Weights of a small GPT-style language model, trained from scratch on English Wikipedia: a variant of Adam for these matrices, 7642 steps.
Each number is 500 + 50 x the weight over its row's rms, rounded and kept within 0 to 999. Layers, rows and columns count from 0. Numbers have three digits each. The size before them is the row's rms in percent of the matrix's.

# layer 2 MLP down, 160x640, rms 0.0782, rows 109-159, columns 128-255
096:500529505492541508566390507553452481518481435517517512476507504537481493487588568504503533511503506516404454431433482432557485472481481572503556457547387488652516418494501489534566549489483584490546522426486451597460538477516485508469371456472438512533575480508496490522500429562549482502538606485550505471519468473493493597419411494537546508589483546460502506478615404543539546497592
100:537603468486435508508521427515586430516569556479460517582546516533512497531619546426385513548449469536532376532498456524517410451542506484455544604423561563555480573436480357490447536509490483456568450397526484592643486614546531521542535543534540444468444565495530490520570492587539529496516526529523393521563558452520471521481414477497455463518516441458572466463541486521545584445477
097:468504535559487389501600622567507477573513505484479471501492531477573442479471633476459512484467517498487458516524508496599587452613573548549428565506473445484455556552484574532507446543522484528487448442400591522511444567471505463475551480512455382491476508499564524486576478480504535530432541504447456489501528455496531540504505588563540523507538501531461487481468557480532502535501
103:484461477540499445569522585542399515538463572486447524556508493485463458513525537431477478482495472469510470506418457486530500506402487408542519465555472446424510457486547500502563528489536394388534465531543480472466469417529506480471484448466407589561493494398457505416609522529546502518542499551448463438572446522559487520534430489523555574491551519504549447370581488520478606520560
099:460602502488496515461446517450426460468513492506434499508470467474558567562417468583515455552452487521483493508514526485507467481420513622499446514535636493421447491490571432497512471482422463474575414506466414564559470540489445538443583432556442470454453614487451481582508423459453511476463528502458571441501496463485510510480539551441559506444462536488483528480464468518488485503463
097:526561500553472516464517533586521560552431542492479552451573479539498531574653518528528481576514439583613579550522549537455535536440479494539495465523560447435506543527511513473482567489521559506567478541487539420549540511507583490532472474474530575560529649440452463483516593532505480559526437441544635502483559610531478419475564523545471504451473445512532394425585438535566520491469
116:460490537445647482483481528499409499541435480489479469609477514466545450524503486528576423554489461467438533427526510502492465559554520533480449505533504478456569469537552433480361495496536518418553520465424571614506502574543485481480474457463505471484513474474483505512442515418481486468485510575456439447539514573538510481513559542429596456498511430525459554520522471583507461442431
101:498482571564591477457573563531603556492494543528478586452526488528467475543566524494471465547502527563519428367539555514487500577510517432380547475518504486427523499495437462530482541515499438499568543462559464396510488508526565458514498512457473545604481467481511528530516530520476470433427527493468515507521556567480604570593558453482577516599502548469534515542492590522605434447437
101:557486565479448543586538507397498489492452494436533469474505509482445414530494495451471448535593474559496463515551401470490491445535516515475559438553585512534417536436465426498479544516533528549528529534534518556428477525510553526521464548448708545420434486491458491592437489457563442520425479469457539476435462501555471504517396540466484534492509546476531421490511489502553483472539
100:502461519567525526455596523475445543511509448481489473388532553510458553439492407478470482517453510516552533563391445478542476479433525509372456526430616476521489457502529513511506538549538455488508450484503453515491503533557461526499460444466509533420489434562542375482437546464479518488554471417501463486502468503499543440486435511562486469529499470529596572480504567514556483523500
099:560529449572503509500520476521469506501512501439475423573505530413574519500399421435448489461496523548470514514559463606596580452546564442538413501465512493613526501534549504514481510568525495603447428483487540512487510529407531507552525444458479491497540533511481504537523483431463480439482454459493417450518430596388463496511411583461510515487483409479401507515507395445477464544455
104:500505477574452386646481515445487527423497393583496495403514537483508443489425467512364447366551561532523500489547425413532514510553511442424546502413495583547368517531605469534468425545410433448508504433538519507519539506502592488492481431504423487434471422425523547386529465478451589553525543550509562587544528451525546467468506486442388522424530528381434435488581429423417487549457
095:486461557465484556430525523462537454585549485398589546599489518526511498464443620445490523615536469539518447448584407469502455449542545562440456540459526442442522482503468469531505514498491469522567504479497508553521510602595525498503531478513520505592571565613486519480504477601496400469494454490495606535490519480543553529586400480456406510592449588531480508473523507551519518520654
097:527508572553493374468432491434498568492621550491409506509520417472508475471440479527488484527525528476470414460471628523460461506515438396532471535547504505489443465432507497501412433509462484401461433517589459553480557512453503583477452460456510441498491503505568541437512428456426490479550498523485559502401456493496526523535507598606488508534511538452527550578525526489517524473471
107:558457527517570551463526451438503478500521528438545490474550556466463538499415459435552439505464508475472425488511491552485537426529584539393413502537531517480448568532486555496439521482492496562523534531479532454508386431506481492480528488598437532451625479517498590524471474522572534567540478603526580481450549468453442468499506496508585489506514476632605417576531469537479547420509
104:467495486519498484625509524524504470470559431427464452546478450569507520510479508462454524532412508432511431476502478503478468483414503464506512551472482490486517549584434531519485614486550482554459596500553532491470546421489491497563475474499522443537544508493531520491527507460625397416480536559478451535579546559494511517560465494432509476434488539552546499521539490568489412482546
101:538508549540587552481445539507521454528566554498405481512486523470552533482490525526511507437561596473392460487451538474431413423380612471428451601457430512494447437547537495572408517530519433457503431410491438503598517416502490490474450464492435524453510357560538477496449488519499548542489533557549569470450465477483527456513514488522541476530473499489469550517528511454469482528508
099:458512429408509523557507537455369544450488543559664513453464529459512391489523517520496367460516566523495440568527481458549493538506451518521579376554529556568551440539542468567549490507515491482555441556516499478494468476480616511567538532532522502481572473533497485478472489501542531527541467530540531554470538561491435501471450526490550429501540487586573473582482470593551459480479
097:432466526508556457528477419408523376537467449560460445474501486507504535435607556519457515492453509536531540464408466442598543493573590592516424499528503429534555619467486493505488510562484518531511465523566480567586465484445509433464527504509483443576416501478523584496560515477489457486388539441541513402560424392504412478558528457556612487421549461382535478498515557558422461474467
100:476505573493438492555468555497452446626580528456478482486505434521592433474449484531531542484440459473529541534538503473545574461502491574466477545505547514504484472502472495447553482400475508550532558570553475464534477474484470555461504438558612516561560428516467437455497500465496537518544527533457520493541550550399538510492482529532493514519444465476607598491604502534514467550460
103:513509462423564437589567491489567430589467460503589615552545527504471489502533491450467492577513592485483529470491486564487452464557529562448558429480474499497525561472528457569586545519455439409520448512494536471469457519555514518491446542485502486573475463507482503554414514533467417503477493517472455490510514470475418492513541503442486511503493445536467527555485537567416486517498
097:533446544573568390516494419475521522486508512551522442554386541597519369561501454526460539503501522533550588526565541440421485463531512490451596489486433601488496484440510524540517563462474410551417489541491552490535437526417490479506486416401418524416543421405557516576466427514489455561498591428564517438504546445467415472455500484387513487522467518570465525494521524443505402375494
095:423427534449506476443525557445503503562541500481530615503545465584563488561483463469491533481478468564548525473467467545472528406520417573567441611531557512488460556435462507457557586533552525498507462620491460501529518465514577481598464459482408533539557544440486514546470457506522476424530567474476420518463545585430494556421528501458461460429532512520538440490517489531479573596450
103:563546556438499441544520600478482444511551598473459526479525499446403528448501530469546550462487573515450540469475487524482564452450518535493448533470498448526439519552542464513392515494527573586483492441502530549582475563547521459511557493431544507487354531583519485537399476484470402626470509552499450507508455446500563448446562432506517543505433504555446564488478467490481510512493
103:436518454388474442465411511436570460532415410469575439569514439494495591539427394521597509493413494509523564589491467529561363552531471541473455479543521522505564473547424482476549420414394532487424470498495461430628509610565512560494410460543508596461442561406393536430405516506346530507497510477419489428498487521532499541537452616481491454501501524552535565538478507387541459533471
103:466511495538519488541476568473516500522481535460494542481490506490463524526588412467473461471488449495541578480510552490542483484551456476516509585463533517532591570526487587463561509448498433510545501545591551480447532587618403624536500434506440537441465519500446514521556510556435544430587512451504544505412450575457509387537468473477443498530481499550544470488475519470561419542576
100:448467466459480432523481593405495479498508551556467508533580489524456617574444498574463432521534485484588503348514395515604476485523416378518492473487541607487561463484549482561504522470596586525466462504394515420454480490433510489513523619519484543503490496511563513542434563460387510470435547525469432554507492528551490464480455460552454561503515565446525546523502448429484539565487
097:476432547477506475573422517366473483544449508528525381516594529492520429500476566472415507420517401421511562511488549520542401464505550545565498541491424516472459411416522539506528472491542481500551394466530457557489423382401467457534459476522471616616466511524451446576489448589513551563547489611469489501471473520513535648543486501497591469612445528529381532486480486511422488525454
100:441479450520520512600600472446523418516491467511508601507530493414478595480495559478445503522497485510402422549524498464465438519539539426491465481529451476453550530489541390518461470532502557442516550524534425476437460498530485554531559563484532523548573515532479506531501502513484563535614521503564477542557412432555472547509423426546473492529511404418461577452478478529535481530451
096:508496506596563528509542522502626468527481535450544469455525436552450576485460513521534431566535498532621567552450396463448481506497559524536456407471586530430512517500454520489510529531466460443506453565578622439461524498514581483534488607458541537567508529614559589487562541566448525479442461604510434523470553534477585531594385498462524535477526459502560521483528482536518521470539
099:437535460527522503504501476477501546518472512518485470498510430466470461558638516472573515529551463417543529546517445611451485535479551503503456404553517568545606439462480548503471494571487494530571515492467487456460532562506443480557478562515674547507446413562561547512516482498545480466444509519457522546508424505489500520513488543391536529522469497553535493527529641482506482521463
103:472457532455543547508511407486412467483514525461485546564491540431445558504559453545383496564400537457373477516507466401428463503436506539465535587510443452470462441484415545515481578468457505459445459517495510422444440527516410481539468560431499475490480469541516544378497497510502489553498506425501412468507487493485492575525513551480453579521427394501542498527395506476427407455545
103:497575442496505550494452544593503436531502445528453488588525466591478506485485540498495517460515552512615430486510541571439465534554519564507504522462504486602581500421608486587547522430508476485440522479420483497499540532535473507602485573524485599495545514560465452516530516510471486568537643487537587573479569483516624475479497581579436500529551538500561459592550395501536500485444
098:518595498541503463549525569492508398463523458549525591398534500436474553512576531494562497507489512495430479444543505514523483457508473447506528501535499508532531510522513497544462569485508479471541567556489489492549470604425576414523579518506477571497443532437544490417449515511560480607463528574556379381537428448504467484488544536521471514520526472521548576505484471544530488554611
098:553556466450554500497534439439375580533534479427494518486496453571468473491528437452548558531472503540573427487498470575512517423432554475417496475466511483496416539571545369531425441502495393510458522437580382525456531475603530465551565437556545513476450449466523556597507462498571514418522543516446530470499616526541551514546582517479528542455580435603581476519457583506413538488429
103:507493488592388490418464486491521467537567540467564453484506487527510497577342470571502588557533532484470537415588526511424457502396595448490547426467425569586533397528489457557417574487475484483542534472482436478401450465466494432514461402434475522511451405473494522616514485496435489418549528506492484515487529433495512558470554528482457426472421553552431524518524579506542488390511
103:507455459379514487496566568502429426572617528541491516536513538457456525448509500500578467531583469455458470541522562469532558468574566491530571456581463522474565469555509520489480447420480543442443475444445468402559532512550468517430444540535463511529523503505580518512524502476498587451515482552479526570520411495467509537510527495499474493433502506500495464528464582446397593488504
099:610453503426403544506481430471475411525456508516561513528466533530489551535459568584507498564471524552518498525534503586480490489530527482517427487462630480507624431449433542489536469504538505585505532557597491487449527501566417591569478646546558566451418553535489541494520559577550511493526552544541486500432508418488564497526472548538459420466518475595434484515429522438510514420491
101:459469495440530472447488292453457522524549500469548474452498516431451558447466474414476517538529475459476475424544414526549572578550535439585485469462519532460518555533540536412423430517471538398404500412454460523450535454534530457421548500492607507480445446542459507539579468562429485434549517488572511562584542541538488550547479451524622472507585416503491475480424503418545506490441
094:471462534474368507528471475552512557438452465528484530443517474474499446456524536583511513482564524525481556464506535521481547504512676548493584413474523535449564458401533564447487557407443450478543445423491554446411482541542490479431501537557577521533413499433471525534547542494521480542527447437532529445528470484579567467478518563467583528480552494490517500461544518481611446440473
101:460479512479501560475532540444553469551428634542440463509455469493512456585513552482518533495520471451471394500596451484485452499504612556404522583534426619490567479492535474435443556504475532544599495475525472512411465528517480508489465432482481430548493540493527530511567486400521534425504449506468561519442512584400573411493518562524475443550529445458400437511549537473552546437522
102:469487465436465412516513522506525457555526503528610518492514501503490539509476520526491481465515484504405376462533438431511508512508523427470522539432444523610423480442474560515524518510461550549520440532529608529526553614535554555511491450564473479544465521378539451574550536457513475567437423529482498468523472516440573509499482436559533565556542513442540501505436463491494436530407
105:491514453545473485419540416498506545455507454552500553475484491506547509547532570461449440505555423461555549551468506367498478453579507366542648485493546523502587489583546444521399539507432492455531550483458581395505472567542451451474564446559599436451526435528449570556457543542512493545545413510537424610594471624436471423516469432460471521452472491415438433424545526539527457526581
103:446491495419607497466399511487486517472465480553472572566520569480547492516529436486453481454456446665518504572459442454549534428504468459463405617573468465526474451409506330522419496526541497442459554548494575579543438414475491560572490596440416549599450485461530521505558456387504415483580514481462445553567503518498536493498457533533457576489574571490459566483594426491487475451450
094:501511530375526516610594541400554428605475548519560511548545502525507568618432372455474482512433471496517572517574552499540435446559465447429495459432527459530514495528470514483433594505446500449586423498470436443632466562584457494466572533496577499381349529430483477464480453459515469415561461575540448473444535502501421521448487485529523454433521550461509493399510488561552475485522
092:541491433528555463445560458537557439654511513452509548552440613531495505387444483454547444521474406452493505421507508530485539470541459517506533511499412499494573567536493472402415443612470391478383518418544567465535501492475408494490457561557472522466581522586563518564545460462593480446519589517511473432432525461544549534456496504421469537487518559464452472514524560529518502456470
101:565430477511498603405573468528429489464607500535489492496513509532404512433523490458559493459529511532505515450462501473519561539533429435602468425501544558484533503446548485546514485417376484579530514455578504480477486508471500579453491578452618563528503482447505471421431418494482496535495563468475416573458462489519532490570548495524602564592481460461454545592448498398504521532490
098:518583489506464497383463523520458564393520565560425472476454544533537452424534431530603538505566580552549400553447527529540494427412428494531458493512456580550462516590509404539616505524500412472491573478535600513494447505500526449508562483564460552473475351471502425484491393436416596562545522481469482441536526501462476522539534411521540538603451467565479532519489492448489438550454
101:471496458610481514517426481514525444474567436483425468439486510427469531441522528589563490433427465405494507475490508436505515446457506472472468553476453541527473429534496541443459559489555523568544473481524533510421460432529455530530516454510590441484478544505540489592452497577511410482573513488574459478532478536483410408481559456378598531464490425582492511476480506480460483542466
101:469434452500588439506426527472511443524419484513595480503458428447552408465477503466469498462442472510527572484471484405484567545557560561448468576581508472586613550477481556490467615560490460452591461466535452544495524511508468476446517534517479414513472526498483544489456471521422470494504535538550550456433493532527398469523434484543523497503533466468442432598497443542417421511518
099:510509508581526469498496517440501383483518499507385565564499463560555523459456544422474454562475499562549493607428411442441480533506524638417567544538570539461494519546483452575403512544527534445467506533624519476495517427528563479498477559458530468419497491542547567439496478502431507455471524456429457481533430373567476534534444515496416545551545467420538508490485548516527497357510